From a checkpoint of a small transformer trained on Wikipedia.
Size: 12 layers, width 160, MLP 640 squared ReLU, vocabulary 2048.
Architecture: LayerNorm before and after each block, rotary positions, biases, untied embeddings, local attention windows.
Training: a variant of Muon for these matrices, 11591 steps.
Each number is 500 + 50 x the weight over its row's rms, rounded and kept within 0 to 999. Layers, rows and columns count from 0. Numbers have three digits each. The size before them is the row's rms in percent of the matrix's.

# k: layer 6 attention key, 128x160, rms 0.092, rows 108-127, columns 0-159
# q: layer 6 attention query, 128x160, rms 0.0906, rows 109-127, columns 0-159
# v: layer 6 attention value, 128x160, rms 0.105, rows 64-86, columns 0-159
# o: layer 6 attention output (transposed), 128x160, rms 0.0888, rows 64-86, columns 0-159
k108 100:587496496490496571465437592504564486566489540469528548500608503524458442489517500542543512492507489520518512514534575468597504510484522524592472517473507554506374423592426551503528495532462412463481448416630402521480448454411519610497490612398533477573483492473483531457537467509497439513468538506431470581519504540475476553543442474464537471490493430558558452453530398427478413538582538560548571495557454478550584395446466527503430498520456502508452523561547496521492486582447475
q109 091:428571472498482522451485476462525517521519604441544526457572372463567434451510601432452518417413538539597417559486523443526612575524523498592461471483540468417474554509503509459503477528445500463489476419475483556511483512589503464498429492534388528469528462548553510550483537403470522468434484422497476478450533522471505500500555441531548533468505475541469576554517496405477573590497535502467493497381430514499543409461498555483528441535534425568483472467586438526551386565514544
k109 084:495517459507525526486609509504461492499489480509395529536533457558586433516498450519539469441461482511524543485455503612450491486469434423514564498484555666518419561514575540483554536531488535536491432485468485487516514538553460489543501452465487469539540618566493466502592507613440505489495554464492479408472551474481546445475516508512555623575466519583591445394378612526489502406536503516479478468493558442419492551537605514491550518464460516485536564462429435575527540535505479
q110 091:511493576552523484507534451511495509586473539391448489560492452458570551452379432515500503512501421455491511469492456375462424482520497541504553398524500567494640525500521496495429551442448472603481461491463553457518543526548371510430426404536573531496394411426545532452465576462546585471537517505410461503581451540554499404431535525488454462491527567455491464524501526458509574555456501495506552495472580411590493485480498450478478493460504558535562510519494468554494523576518489
k110 091:485399540384570471482461519488604454479596498558468502486473486517470474420559565555482520545559450509398399519506553551444582472540493566469454554503556484534458498476499456512509512424535568517514431531568422465501497516485557422606479593431489578457552540507529512475445483547491505491515557438525416562512594431483491487444442446443502527504485440361529469466472466544557526495500547444439509501564490575497500436566560364490487445446470492505540460472568435420551538425542509
q111 101:513454533612489512541534493496446636476503490526487510482449534551576521413477511495456487531565478502548448533491483507642531588535552500482508460473471465563506578535478579542487494523456531439445560527507437406401493497597554454477548642387416449427529546431519482511524493570521469459511474433509443506497529436542518488470491454498503526517539412496575425476503525499571451463497450556517486480515520499490533607623462509490436553580484489546479351526549444426450432516469514
k111 106:427414488524380435477491551509522388503526459539481496502540438548483576434456571503459496454587433475512464513460510535482550387503480511550462478530619548526437504445552464464491424499454481552558495517567472549535469464466415521485484422525546374518374479490553559408611455504513505439435496522478455482576544567497449490451460528544482488525557609462512555533570519491454569505531482408422458494572452438464492500540512488448534384497523438423555469468503491536463485546585477
q112 087:537583483488448474546519580532553485586539501422463523517426604460411464500414555436556512517505487498593451403534480521455550569524507599449509501500457498556512560497479526448486535466501512483423528501445466469529474516467539500505443497489487582382478412522468511374532442534412400403535473531617532552442453559517549486494457486517540481492500502489479527504515589502539528556524429566467562460398467535391540415502395551483502544465564582416435518523548472464556468502554523
k112 089:523503583544564493458529496423415451426454494478536514461544491592495533561609382473422484570543566459486469401467455489470567523509525491536441469483443490506501556528439492485514543475503471438455464410448502494522448436431422498466504530538567601479493549534624437486533501414571535522534546467461482512624612530397583499346487488487440486464490583482471540486536547535516447521502498517539456407467582601556513510553543495492484526467525501503485507561509519607539509493525541
q113 101:588540469502498582395422442479471570502465473469526420518500540436561571551471488486440457552426556458526452499485360525580510528546501512634461546483469476532454574443386411482501571516470480435525551524452467522546494450422491497479459615458461532443545570583559445511434511544577474530489561564515462542527465459455530593485516522461433509532500462518477495475588516534579578518476399494476495486496539392557425412546534432557514500548478576502470489461536552519440491511541501
k113 095:571558508502465510514434473470478562497534559506490479603412413577527509505457578586482509532576461506550559456534516545499534447543452490535513518553442542550460568540414471556534462511527497507472536420401558520453571520583459548452506536502572517465459464569536439534587455540479512502530490422422497577474500497509535501495520433507517472491466472418549580579433424479514381434495554574490444458491412443482581436605508630476479475445562548435561600519522457452507528465503415
q114 096:437423544548486481537471498543445442503438448484476501543636481516486437498508517452416453478439403602488453536517518461564513470528526538517550462533491546509418489464545512471442551421465515464611487580579424509508468471434532488521531558434401571353491624475520446540482504494522526509433494380539477472569435470435540548472550435449448596514489469507565530413536538521465488510492503485489525494452530554439402529502539545476507572534480500417551574531573425554472548537436522
k114 098:507494484453517425524436532556571525455518514516461440496527443453605493496492446468468475532445573412549514438480493541535504527493465497478585469479515434516551475511445448440486506434563513577520498528459440487468547434428464540477486517527510604502552402482529533483523496500554450434585574435557487562465505448449471400410552542607491509474572573461487493388386466483447523562572568567449514441516468508502497571521584448524482524455470444477642453607431563557558488476479417
q115 100:553447495494493493523459361475487497534468585563511418493582505397427541548524521523521477473520483543505566530443425522454494550537421473512559490480496519493545536437487388557470541431459522501444529562512520590558563556565540437547411552498436553542485598471467510512573588509407441495530415608561502438452424505499614496500593489568546471406549483475427467499483475494496447492416487549481448453575483565511495431505502481507551562477446450595518559557514434458470534500563523
k115 097:488553589489412585498563467541537487515499435481465464462506548456511352428503437507567529599500516428487532484473503587607465482511615546448480524519500486478455464498441528545602484454544486529479546449446512436547517495563522512494488589481460593540475465399486473520556506565484530493534547398497487500529456408547518489427545497473467410569471474454554602526558558520425565545514461424468463517506499449551543548535503456584501540418626499473522453583522495534470481424605490
q116 101:469532427553542409519424424460532527496494428507523486574522461495463493542438561408475499607542534505511504492538576547521472516490535547423490539472477516409479456425448604516445506415442546537534480511523483517457559498543447494529491577523434480518403522582432579537460538550461547568490618406489522519382530414527452565463505527552481524592471418544438582544532479475510565446505570481556529482539539560543575570558442522496599525385455460474532480471510565440479499562513507
k116 104:508503494483474467498546525453563530481529423491485529585574502490495510467620505498600503400480468516450517499450526524546502498410611452517631528550490507512425456610566383454510498573561502567560536420518547476476521552423410431500513557471469475454566454493497512527601457523541495451570570516434518370535444495553421555521527469513465508457539595487439452495507423472521503571480465434486495487465482503391403513543501534556400540572530508500534516531428469505527527408478512
q117 100:503568448475529455481507538427466569565508506477473516472538545465442408489456570593505477392552611551391579408458548461508449448499592419472536460546506490426478562551458524413473570542507454558513521473470457523440410554551392515592485499491492576458456490570474498528545486437486497474439472497464493489470416526502567417511459436492506430468399511566515546550432517494538499463600587565500519505467434464448494448583464537484437511498439574626473486543478508501496489566527496
k117 098:468504606497465455517546600478575516441539397480453442520449506479483520476384503501425493552462489532564455497437472587541515460447499480531464468450463504443487518389540523476517580615455516428462528417522480480482523559452521482494456453618606458538551508408566483464510570464532480557489502460513441492520521498549480537435487425426473502540545455529486552468447584411446430553485436504473526572531493455588513475477469486526453438537329529526534578484472508495417449420572515
q118 099:449596626511532487480522497478595438530554554555464489474599562489466459533524561512580543474462521523468535478470499443496484446470567505495479396586579486574514458596502512540559530444455582486519471611499470403542493384561507489511570531449503498507549511517561528448553493565566426458468530532525471441407519448437524468604487500509513473553519586501415382533541400482508529467514457541448470421487469588503655498501580518466469504485498544513548426475491505487500480439503467
k118 102:535557506556461543479540561512456494478468485535464507546577541512522490528553448468384419559520432582493549560474460413477518527517560499563464596461500474517398553444551414564542481455426442442457548499490440547501498487485506433556515482515514454418470505559418447501498566495556573472468590527564533511491473490451407475437547498433559442448481479572516518452473527531522535417545482471533429501394481431505608493579469493452620435549406514621429486513527559515409496486459561
q119 092:501461465479459520516541525531555474505451477619548483464477544467543494533520482575559472398611493489495448411536519472484526456558460581481551522474439518530537477425453540577593510539457501458588433481427549539519446487525491462508498581529502493535524432472498583565466575468507503561536490543511487451383521493540427480511564406485561530550467458531533525417439594484513442522476595439458509436533586475538549574426494408524494474420536519640450526519436525518505343538513540
k119 093:500430503495421487498462441586561435505412460507476456529511420547549452479463495421563434490472503497573448488500440527448633454499560547504502480528581488533384504500536531459549504513492560483506527470503455409465508534504521494533447503462517464571451475517562465526527526477446516413434478437564577509561596487525497394519574426491497441473454544485502507518533540535428530493496522606613530488521500446460567424345522470457400446563453550428538497486472573448610533415539528
q120 097:510465511562433472533485453462455471452435422451566486505582533509532481538479472480531385448487428482418436451513468502599534477472424489432461411444508554490458557508561474594444514465506503476492633568449508410482473576490471515480453458443461412514537418437559526534513478535513553513523444550533526527487577552451472484481404521572466523442467467597532503526582379484532446583576447510524507497565532475515436455495577454503467461511439568411505525574598452565578438486521459
k120 090:487494487490527447486525384534475475559548525566496550418483500532451578427556530514478537537417536604471521494475538579449383470528434425550607516542509428522554426553396573452475445516569477408557478457482444555587568511498472458514538512609512564493415472499589515425473490534563482591488576497544511492497533496471531555458540497394556532526512541386560384483481543483457525488510466434535476537515548539526560482543440528502504472513525413440494523487412511555462536430436497
q121 091:431525586556430444440456500518532411541505482539447539524476443495500621472545530498485506483535474476531528510487476539543564588511508561477522476411426535519552541483432517520509436528505459462510495399589427515521467583503507455558467411436399575525505433561494443476479494528448521565410532459443540454556457498453488429547544541573537450519402457369500542559519510498424520567487517495477435537417478538560519486438511460550484631527448524411460458421447588522552596544467484
k121 093:518503577549507544578558523518596586462471509501430464505502504464510565560547464581513534476445505549505457581480529417446501434447472452490533525554568570513492490457491604435468476465477513554575542568563472601422512520543490516539458429454558566502455523484509468474435599399457546519589525501399522521539482455505516559427468461496463518473484442471528344459546505566485552444442508477467552439544532480437444507448433582574434507542532477510478449424532455468569459586603437
q122 091:536472521437554505518487523550492567521421495453499524480468503546394510455452584408591492424526479551570493533457520542525442504478582427519483467556492576553519489477408492510492493506485459456617491559431444569471484477462468561546449456457423492596504504468493501548501462490503502434619451554473574554519485471517435465609471470457495557525447478457472528444488559549466526402490436486486456464574468465635434395493456528411537451506463420589476485466554549464528525584617446
k122 092:447476497583459488402477576470564528396576424545443582475512546483580479511576549469527483464475517508442451515540586486519548493502485480498495446519425438410506462507579413438460565460438506437511494455544487414509472487534454527530493423562470529577441525519504503428519525443430554466485515432476504468513448462565495536473490541547496544442449443549555471530413576453425518572455480585482468549477474473518469399502448406516402536406660496496474567419513513404492522516445462
q123 090:512472561530561510416521536448572459416508516550548452506393440510590434539458587483470505517525523526464533586530462415400536506543588552501450456527505476614564421476440414487453463569478478457468530526463450522557510458493497436495499554519444505515485463466506460596561449507402551562469548467457445525461528454478484541454422518559504525442520601471505599547501494404536438587538570477503460467452514516496536549508480516524627493535464517495494584522582561597585547549562434
k123 094:554460501531496543470488601499551427511513493465432505525525518529573549443556469501504467532505536630543497603421520523509513521576532486544472389471478462486465632477471551387505457448491562438545405587613504471464538465512486509557531445502556504454503542558464479533435464639536522467599551525498512487532574408539450426496512486430542465574604477431406574480534536538536492523504520520516505462439527462372494530566434513475475500452512513507510510538414518463423432539459483
q124 092:405470522440484513524529491500491535543562471397511438524507520548449595461415547525500499417507453393465573507444541533585514485533541420429502536470502551489459485438472465606493503440619445541453533573419589435536534465519531349515488470533427639514553504391472476492525443491516566499496551510544495466524559479534470595508496589564531437481402524446464485578491479515448458541482525488551462449429540488435525410561489512491488511449503601539523512581501550511531476454501481
k124 086:455503558529511483465436509527487445547480545469469589508480444533453498550515498526543519565424437448529518524387501504447471503468473567524497447587382477567535449493500575557524472515518493468569545464434440563483430462488532551498511526540506569446540592571428458473484490485419510499599548517527482482501432589456451434501517502449550414537570467460591449499617500413498528508394394493479490491499558485433629551554509487512530485592589443452474420426534473528513558440589558
q125 097:550505537510566490588530447480493488493513464546546529504367524590503487505561506448513478456488477374484593477437583410514535453569503473397445497563477593483503516575494521430508570478520414471360507487510626516490464591567516510440576405477465452540482477483488436524521478575523480471535470522517587508424562480592568461516513460446484557370559466470561530540529470444532479481456476452496421570485552445549447451502525498469440565442487524451447482553439566463518506537518512
k125 093:525485533445530537598530580534512453487393445448545543444415490421522520367488603550477510534527418613451474459518438460534396515517534447561452408517527462598463538443436386540475419481496524487468535509461464556590434445526545571563397446561483556423392460508473499536496546480507531559524489540574560557570465479477436585512506430481509466467421553510480496518515543521566500501527538519485559491513565514537537518540480508521489461485526500490403492536505526490509527467580386
q126 097:558425478539495521601504424487449482480487467541415464494474503555455487550521475591535469564550409555469455567434465494447481524489514449422439469463474527484479462487532566536441406531501560539511580476493522438616452481504460476424487412447429445525460504535566543429489501518482536478440537509607480528412502470495581477429537570544554562398594507504593499598467573450414479530495529553496411588463383473493492510472508529471554568565447527576496483504436434454484585505475468
k126 102:362522468527389559642509484523465470471550506449466469471472529482439417454545416509468466536614481536551492575521531526439532578536518426484509530498526556488610517519523517537580501506473561373533439541544503594488437468440415452427459460497508507501502581524526505485541558512614544504519481476513553503598484457561491480589518446420500526446468575401452443505437541475493597547488514439512470460545510559573479568486502491599526374507544501546544477518488487502477505549505495
q127 089:508536484513393537533551420526480467570569435463461477515466433576497503497538478527513456418595498520429455514468499442410521423525537457464554437482455493501481448438425551515482545580521575442423549459529530511543519489489521458470487418512526567516520575459561492568528485392433517451525556607411446448512510457453489520469406413470530605517519477468478435474543374519538450488456441586498547603423484516482472542463499459546573480519556558496488604468491524547414414524539573
k127 090:434457493488527442470551507493513584493415492509494559515438528402474453443529516465512494464455463557489493518512449568407429556413435499528469603446464411436444518503512532443465585552548444418540418526473590540517558503526577492550550615427548480582488660449493474527525460536486534510606456525474532445478480486540488532468462577478480470416500491571438474460470417520578472464446521540514541451528554491487550576566467562498529457471548530522519567620518449481566475429441453
v64 108:555530487558527534444539479498460489580537538580472494581451390501453498536544468397501474543460442442499554447500526557552517410529432530540498438474432487441506522505550454510429424526450514390494513509510413562462497441558499477580552475504461485401595504439557405413561551542474455450473471519497439471488460479569545482489449542543532437538522609481373507568550430493446585447494430496472457475620578442541421515503533573588456570480549474504518501482453495445516506489489560
o64 103:476575522534592523527522484526451590495564465432510560554429490499530508500464534534484531480490514533470399560594517516523484492493474534438489519526468527476485499439570582510469508529435452575542574503416529443396543482489451563486511379506460507543528486549517540494438471417535416511428502629421518465480558569445425508405507539453432542530509537654491478606475540419530573535445457436434516504464516476518544509442501574571499518513525424436446522472531534502585384440532483
v65 097:469594520464465525525504537584483447499486511488390515569547442494509498538484438451477547468459540511546506491428513452499471491486515500541568516482502499428516485576472483479428553560518484591589569514459584408427550394463518502547527478495425459557512469544472510466544460482524512462524465563484453560483412547499535533570624455629398408552542582553504572542442467476496390416489417499475396526423500454497513474498644514490430504533490542508553506524488412531462465564566465
o65 096:386471562516464483572466472562548546507576521483467521479539510480492449442481546411510392568563558543493498490535557428469450487401426454426562444535441501501513533521519504415525474501506550565650659506514432496449482458561434531503451531447436470461509478451537520383533485475559534513530501510508514511570499559481461417451510532594502538464540513583473552522526506462494389451559505552528484512537494427519520436549542437525517514464424575473503545565359572472488484578514500
v66 096:450515406432480496524453434597502521539508498503468528498521470465490528531535499404494521458498491435542405512487567490533565444470559517455420511564500488513505401443493428505466431492467556537528494469522488590545584483585477472552493593516487486521477499575503446514469430518466519434494427507501620509397585512518665362494521526511501469455564504511528415506462526537570485464573521429517527448440615427581478531473523442526582502478433538589598458488478485405450471483517513
o66 092:429548488445448502540390563655460467521510474470508537390563473425513507430478420523542394592450482502536556475473487599496519523551536467529488431492482487531415539581457460513507453483495508498486484577523502400395622444556480596583468507425467427485534543540532464492489500597488465490425494609560536486494554497521535555468547463468462470524509572448580439500460519539508497517511501453489523421584458563494499535456487443393492519473563400478474493591475489464532488471554506
v67 101:485542460534471521462443449565562426510560442465543524384463527516414537489523492538527498554526552440570421529478522427450522442495582501519518429425481465492500471615540546513504389511539568487520452444474538457513518461530511580511517440514498506434548485504553548494560476522482525495476552493434554440506566415431589482581562377510515582516614513504543477431467475502508506595491479462548497559440444547573431533468571531443463387454520508499538541507482619547510642468528559
o67 105:521535414459421563541566476618552473529535521514522511416475540482560570508445542426503498532499415509580450476506504472476548407533417523472576442470531564499570516467439487538528567501455581507451467603509533489491564440459530510572512564533564445477547416516500526455598528516535473404507462542540524526467564565559441497498425402574474505475562580450462428485389411515491546505535489489530447463519530417472430559492578486469486426514532487553452491451472535358447550465500441
v68 097:549555537524493550491495513448603414543474472465539467471534635490549530497502443495457448431502511506525505449435539464455633442566500477393463498471582463484409465462471501467538503544473501524456601515451437476518534518512434498474516430428471533600468436460520483532450549496443551550480459490481525449513530589537622446524516492407428418522475510480458549424396530428598474544479482457450485527431563487528575456494389523510480465484478529465436397474492553515538541540583395
o68 091:489520427541425468510437498545613461538470462427542571512466443551476576549480510474480520460420495474497584522491577444450644425475482516545496478362551501440530509557427512517482482547437602492470551479502468492462524530461545477531389548534514426559576448532462478441543476441347558573577500487471454509444532452512504571484643528516506513569549410496575527462498595498457513441416507527562467482469532523512493474474476479435507490462505460444505534539558575507474548566532534
v69 099:454513530478559530515489474464522435423534490540476496519400460552545479474558567505572511479526549484534442518514476396500497537551452466564434578464501470453350467483456453528406452525478526469442472567522534490452568444532566487477557514527470497554603434553499530508527548518529540523545469524615528409511502534454416430487582566431621514446569510511450423512566516533534482453504494498453486622467502448381560434546461436506528465598467498534495524540456413549541608469435512
o69 104:408505465478569519544539393545461547381466572580534495473447499454475606488494436588599566495494526525506506515561518469452425429490472498555512497464429494593464455440503522558523503530515440439510559441528383479500440487472610522541485404508543409537490491476566498591556406513499476447429565475518533490474520501491484494602468463439552471513468468559573546613423626518439538522573480504524587507535475466594515452474531495504564443432471476548456532505558474505473476499478450
v70 103:488524586613473449425438482545553482534517577484445444492474509459525405549511586496459447521471384631390497517525381481511541515484512571526446492458496496527496458480493577404525507443520452501460525533540512550542475487588472527555496520469550466497414422539459393544632446481482555539418517531454545536464402484515498522563468585487554497408494477540478553562570509474541599536506429560473485409562536472514525453455467512536538474568481588479525548556517520422474520531455495
o70 103:497464487563453524426499554499519452515473454467432522555626551505549481511508457615455459502476576528382524621566446479411536554523501571571539536334472518516539525445541439496460465523460460561498543454466422564504409564474477529570561447461517464480491487465598526504557509463546486508447455538504487526497387476442522491493520531400529467571539506508459505470497537439526548507419544614484415501562556565466492557474549524484518529531477443477469531512619453445498562473411467
v71 092:489483509453582511441510373410566529512544501405488538578469414507621493594498498462446551578494396482454521474512521510472492438593505493496528507440455446488428549477530535537476554574445584541538412453447575456547595471582524467439428435487546485472458583504524447510471437489462526475542488545442555589504506549571450468559455531491523375481493521527529535433539487413435528475505518543491425497564425500446425548553482482610519442556540487462494577529453502476457507506563498
o71 098:481466543530515514433479472481521561438507474488575514550529467501483457452399563453594511524436515504419458619428488557498623468482456464454491544495497531578517502432537495518536562501460484511512551513523516456467420546451466518526400493520510524486421481438501528422605431506567541597523487545397459512498459582499540465479494552451476490523409571450468423518486501416536621566455425511443608463558435553565494591513419475543494441455494637510491514533452595490510485455504522
v72 106:520445444546464445497459524507537451548436532626438552486440441437474491486520510432492458570469497599466504530424442517453482533407455465479388479451517562543438468523447486475534529530490607497506499498491515521539493531426407488504525459563465437516478518445394454519437479573455513522492491514593541411450589591559469577471427561417448527511520492438579507656461505481612406601469544537554511547437502535512459497492514548552558501536536435516540414479516543473492537503512446
o72 112:554512491482413511435555568431453441460580430467492478545436488550548564467470508580442490509491521493508565548527471485455573499532415542553472390449532589544477580521492476488563434407594519416563535475473470470480587559516641531410493517506530567538537471475501466455429469511474452440463538531451530458410455405505527420607491513537518490462480501497429557448499457602589518558536497537475555490441523608463457570475516496428529578496584470470493576479462458518450512473543472
v73 106:443497539458441414475399511513485456563478527509576534467469543552521561499480432490536559474429487536452627448551504522461537536544457472475520489460495488558551520420452469424519536452520533541481501338556452467613557495424464509515471494572565548518448518544519557474471410467513523516563432519601573513504546518532477463562517619425540573468453469462471497461559522501439481558532440455540487531582444552413584467520545566433569538426567440473445567490409465501530458487432508
o73 107:515467461404452514433486526538427487424530495558513506659487490405429486551513509580457519432506472549539641589538449504588486511491504502500483554518516527530500508484533455454582522405555501519572423393541427458500406407584554454506502462562585422545451521533455456527370498480520554474515593483456449522436538522523550464470469487498499515473480538468524593431511366455483541495478494498579503427561478501442527527525534523527526604506525527492461481490498546488511569458477569
v74 091:435451508491511515502533321552462491466590501482429464553490405538555456587550452523499402566549523563532591505482517540479556441460463463520433487467641512440479603430551513496523446485517556550562465470503471526565454496538462482530429540546528539499426517501508568544427497472556537488480488443535510580526493407510499421538492526448482562605504517483522453465437496470466481452501566537412473481479420523426551548452502537436522501421496614508538510443415475600464492440553443
o74 082:482512464516443528454502480567521425449471576589524426504537524587560493518551493545487492552497500443485588535472480598451474509437516541367477524583451504520534514448461482417593463397602465431516461524536462506501525564445496529532491520543460441576494495522466527540471483536541514588529557448434387547514514491554509458401451551540441500635563527424568505468519445570385577463470483404471556455493465496586421525509497465508428526464464557525440506505456573453543499449446460
v75 108:509555463463511549577522590498566482490493492425383573524456632551495425344527458515590468480484540472489473500476496554611417449460524512476483447483495468579527452504468489526533463475534497475575475496478452470410605457549516496589520552476461529486454483539543472514505488553548538502472557481560480491522511514485496423547457415445526494560560423498543459553476483509477489513528512483459483503553536573604510455492566468398496455505385522459329465446510394421504510434447524
o75 106:514551543524493488487524467463505450491503524505456587496532496545530528518397416435471488476455557502508497436591472465464430415592557493513469551544555485569543490555501474442450444382469488495444480630548646487504465431546402477564500512494526407451468533613515391554403475512487463446508548521560510533641601406496423426460448451571544529586528429572452447503454534534496526455530556505509571546483487509495452486527493514444508510509551433499520498517460495557479459536498470
v76 101:436553507512501427443469469590397520502432462571575536543482492511408452468438493573473501464543463473485550543486519484446499475442563555472402527507481466404514495567443485586413419530440490548478512520492537602532555520592408436549469496529468556471475462462586453494570521484552496489587441490538446533461373420493584484499429532524512450590540539528530612559528554528541542487446557570472495431530502540447505546579454407487509463462500419457441424486510531516440553471433490
o76 104:494574529524511506535415560446454455513497490526401500440508471591423525623527430549540491459567421456460481525532554442469604441570560532419525544499531529490464460447502488452552451511422395562560519510521501498495497602516406525513498521483431511513526445537573515618567489529476513473434564557505553462500502475544565466478479452517560426446591555486529473586579586499479436413465589575511394419501475500458546455572430464544516498459479492487526373490480485501524453512519476
v77 105:548499498469474491549539491542538496441405547511480495465530532523502517533505631458553522490460468514490569393555511415466427573497488538454560434602470488505393475604413396537447465464550525572498480531549425519548519557559493528531598506410483521504519435526445591513515513417477495463576480459585481553488602444481506432435548527436550465487491512434562483523460561565431501456530569493401505521411496532501559437476507524412530472499491476536490453529562490573531438381577496
o77 102:510533541404539422566455514420547504486485527435523546497511491539437485589519558496532516478538567445527538515549461511483408607452449461469481374516533551554512487581489411550606435490621488512422580589525463487559451570478400472591548448482516503557486524462461478556522497550517506499415539455491445545462580430566457456504590437490375427443492522465566573513450475525491538459560541546530492571482445467530469471500498509419582509499578451499468511472502475504474433518526591
v78 101:493482530478542500541531537542436569438458520569419414468563532524548475442517446450390525504515500475597481587539509497463497432606467434466466483510507500434499542501543443558526460544482470500455558452500492569553473546478487466557446528489477492439518538422464470492440461506589571467553317641502495448495401458507595630433485482529449590515526456447552500511528510458560507473558490462458604476458563556531418453480477480519417496511468462484453465453504487415559474565531524
o78 100:525540534449456463493507585476504610433430454514465518486542498549521450425538472487507441586545466510504484602510565507513538495532481463527417527435439497437508608457451539603322480498468451521538527558455535521452505494496540478442572640541441512511545519560492452522500477480470557440520471564504507501517524486522518629454592563426476525399498406454564568467518481571607473416523486453465565520496522484436466435551520393458459500577463498437496469523518491492511493476526420
v79 103:525495500499565481595553555457483536460509581435410573415506510532596519476446486532436463508520485553544458478536495469490471471549486435432511559545437400460542538458525577471554515496495494455426382537499537496594537479525558480521532513479561474551467582459512429533508471374547445508583532518554505517643537525415386462518477547505445591404442473473418451391467503501440552507529516486539516552465436457473488527540512499511606503584510460532513510467478439588409503437473487
o79 097:561421551512546509509570529486497582469457485594465507471506449482453494466455471443496510557473587518562451527465540528515469581464546498488429545575609549485475503420528438519513605488456464538470420504494417519636438462408589516536527534627536439475386564497517477448462451457423512569455496519436471463489535486506563536581519518454420517604399525489493538460505511527537439448446505477481517497492484446533482561517445566481485463503453489551452637574506438436460420483567518
v80 108:472528452437568486576523571442547497497543528434512491495533414429565559478480469407509454451507535486412541517611501477581493508471526476559492556492551557473481465472488489560560495463534520527454479521471481497475496560573503590590467436532539486609448442464500569521548576496485486420484549476449496421501472413446460332561446571426514547454507424570501518406530502524428466408499479510456466539555451499522465566514495443470578481488470513440548573554425472565595526482449613
o80 102:495545518506519441503544460498483485470553569640523460452437408499488444496475541546480512438480444466530479510525517588394434631549549514494511588576507500525527457485456485461381583563491485475494458503479469572513488451396468512577463480532543428511479509489399585519546484486540471561484472562459487552486546471559500504513538529556583510495557460587412453520445542458434549516518413478441479429580491534490531600511499436495579450498465527583577474470528450493400500444366450
v81 102:578539545541569587520518546506534529437524401514626531509526435450422467538531545454506520558463450526420514566454582436593511543478522550501485552549523397480487475590499540538453538491531446530433478487509400594461530546452482530463430399514508544522542537424540441415566549522523525404438520569445472518500571518472519504481526530515447468411510549428492470525468413481479518464561515542475489518463580641516441545466516485463436527455476461507546481521473498571513659536465550
o81 099:503591526494463532585492564505515495547613478494499500350505473464578475611476565479495526523491470538411418459464579520391539490503501434528494410395509454480461546480587491556503515602460487493542480502520548488539548519437421485493444444453548527552492441405557494498531531456431499467467607403527403595444492390500438549503481448526448524443476533501461517550570458504504519452492413421524475554443500517504556543485556517563483467488535578544464565516583458540542443464494543
v82 102:465537492507537430594500537561513592536527393452520485506516491527523571412533455493440487461439523512530489414524467492499475432555438544496590434491539458478419524418491434474523510463458569525583439532595467483452510496478532549545523464520517503490539528444551436481587534514467530484455458446492518549475473482541499477378569502409602447551411531441611442529491438501492431476433526411432520528556513506542522384436483504547568587553617592470511532440565446570463514451507469
o82 101:454571569519445477495512525577541535466486517566485470534502467530451481557488405467525495607400530615523453496543538444553398452518497491571473502527574495520467488585531502588514494468592517482498582445563441445463545470514500486486492423569511471499473661486532512434460443453579476541570481430454449523560470466489500523459531459481396524479508446476492315551488451471495570522556493435498454472442494541471440458420553471407508526539529497484546530503472437604529602533506496
v83 104:462454457427488515419441414470580483541490514452538513502505535429550473502486421552524537566467536491417474546437508593412450537437590520481434494479486433480524551429467538456477589508497597491517500532543521457527518495542558497498522608482524548520477445585456562494527505525577500487494508583413523519535566529401487583423494595476522558539508417523536523476581575493482472623495515520502578523449521558472433567443460473597621448510580446531524560505460526497437401541504423
o83 106:531484496458432439417478452439550482470465506502444434484477469448526540355545478544540535538593520473436510475459495604466618499509531530581485494494525590493452522491467516416534485462462561560482452493470577452546513436509619569516525485530527556479469578586441449471496458486585559413506514495464495500520438541461570423525365592453568421551467538400527525480448498467548489495519484487511417482523480522470545555464544490491482475437568488563611455536433481428509621472532502
v84 100:508514463475496554487512620529506416554541519530597468550410507473481560545467480596532462461544436507521511503538480528568534478538526558604516523526537488559385435484557445491532551565454471524498488475501504525481459490444516433561503524494419522510514397580509464383444486596556470480487467618563446480502574473519422529451550533508556594481525498465455526560480511582498516564635552497473558531494436516434449507417561541436499444555593539475561522506515510624494545407524458
o84 097:541546493599541563503537563460496535450473598460459472470581386491460568469488459535505493419504552457570524472617488516401453503370525443504504417543483527627501495498416560472537457487495504519471526452516491546475466527502580549463433408517469443535598483541534500446472438477493408460488539387554466569555499542445513514539450487526523430430549564456421537499493489512542606547545477426497487444556415521450528401549563601499469521525551505514481488458582509485472521516565462
v85 101:496463511505539639501529495488499478446435578469458529477415483487609582480550516527431469617522536542432405431395530464506587533543562494433507513459499563584473537456451476501563563499533525474397467431538486553527530426448451548531481479511542448584583411479450564486531464522487501458476505479507475447475423494388460405526497529549535567477525513490432542492581494534421452517522533478582528490482577539502538463478493507430543483541577586546569586568514538465419418493458466
o85 106:596429601351569480495475518598391534502485509557487491491495415501514493484547508568624512566549575518446525501464419563386529542452477447450438531439478471458456529427494519445553455512516557483425478486495527556514542451517560622521447604482509397557511528496555488563500483453499520484497423509474418566566483518466451434582457508494513502511556480479486411521416478471500468512463577575552483553438592497528544496494417583454562511504495492488498534455540467513406492515510439
v86 108:436509507424416579447576501535539518473544508443623484443517536405480515503510467504457548486455553501317532387578424549469470563527436435505434559536459488439462501530423464603481547536518542431503499521512562477442559466523450531455503514483530496501500441476451413461447462448523462507530450464447508475544448492463529541407558438529642525576492520566504502526476474531480519462525563482514492551441515476367445488524492534493547482451504532486651517558495597497538483450508520
o86 105:547542529418511519464463515531528533483537585471480473467409462463392519464405513487573469486544590524451543500510562473489529566451439441496489473543475459608516499443482523523605478657542479482471480488495486482557504465502445484459438527484538440538429443491491476474588455448534582451491434396520543474517459508542447500531526472544566343503522581513530472544568441468510524580519557558383527501477435477482519466449530629511525478581481474535607476478551499537590557484413486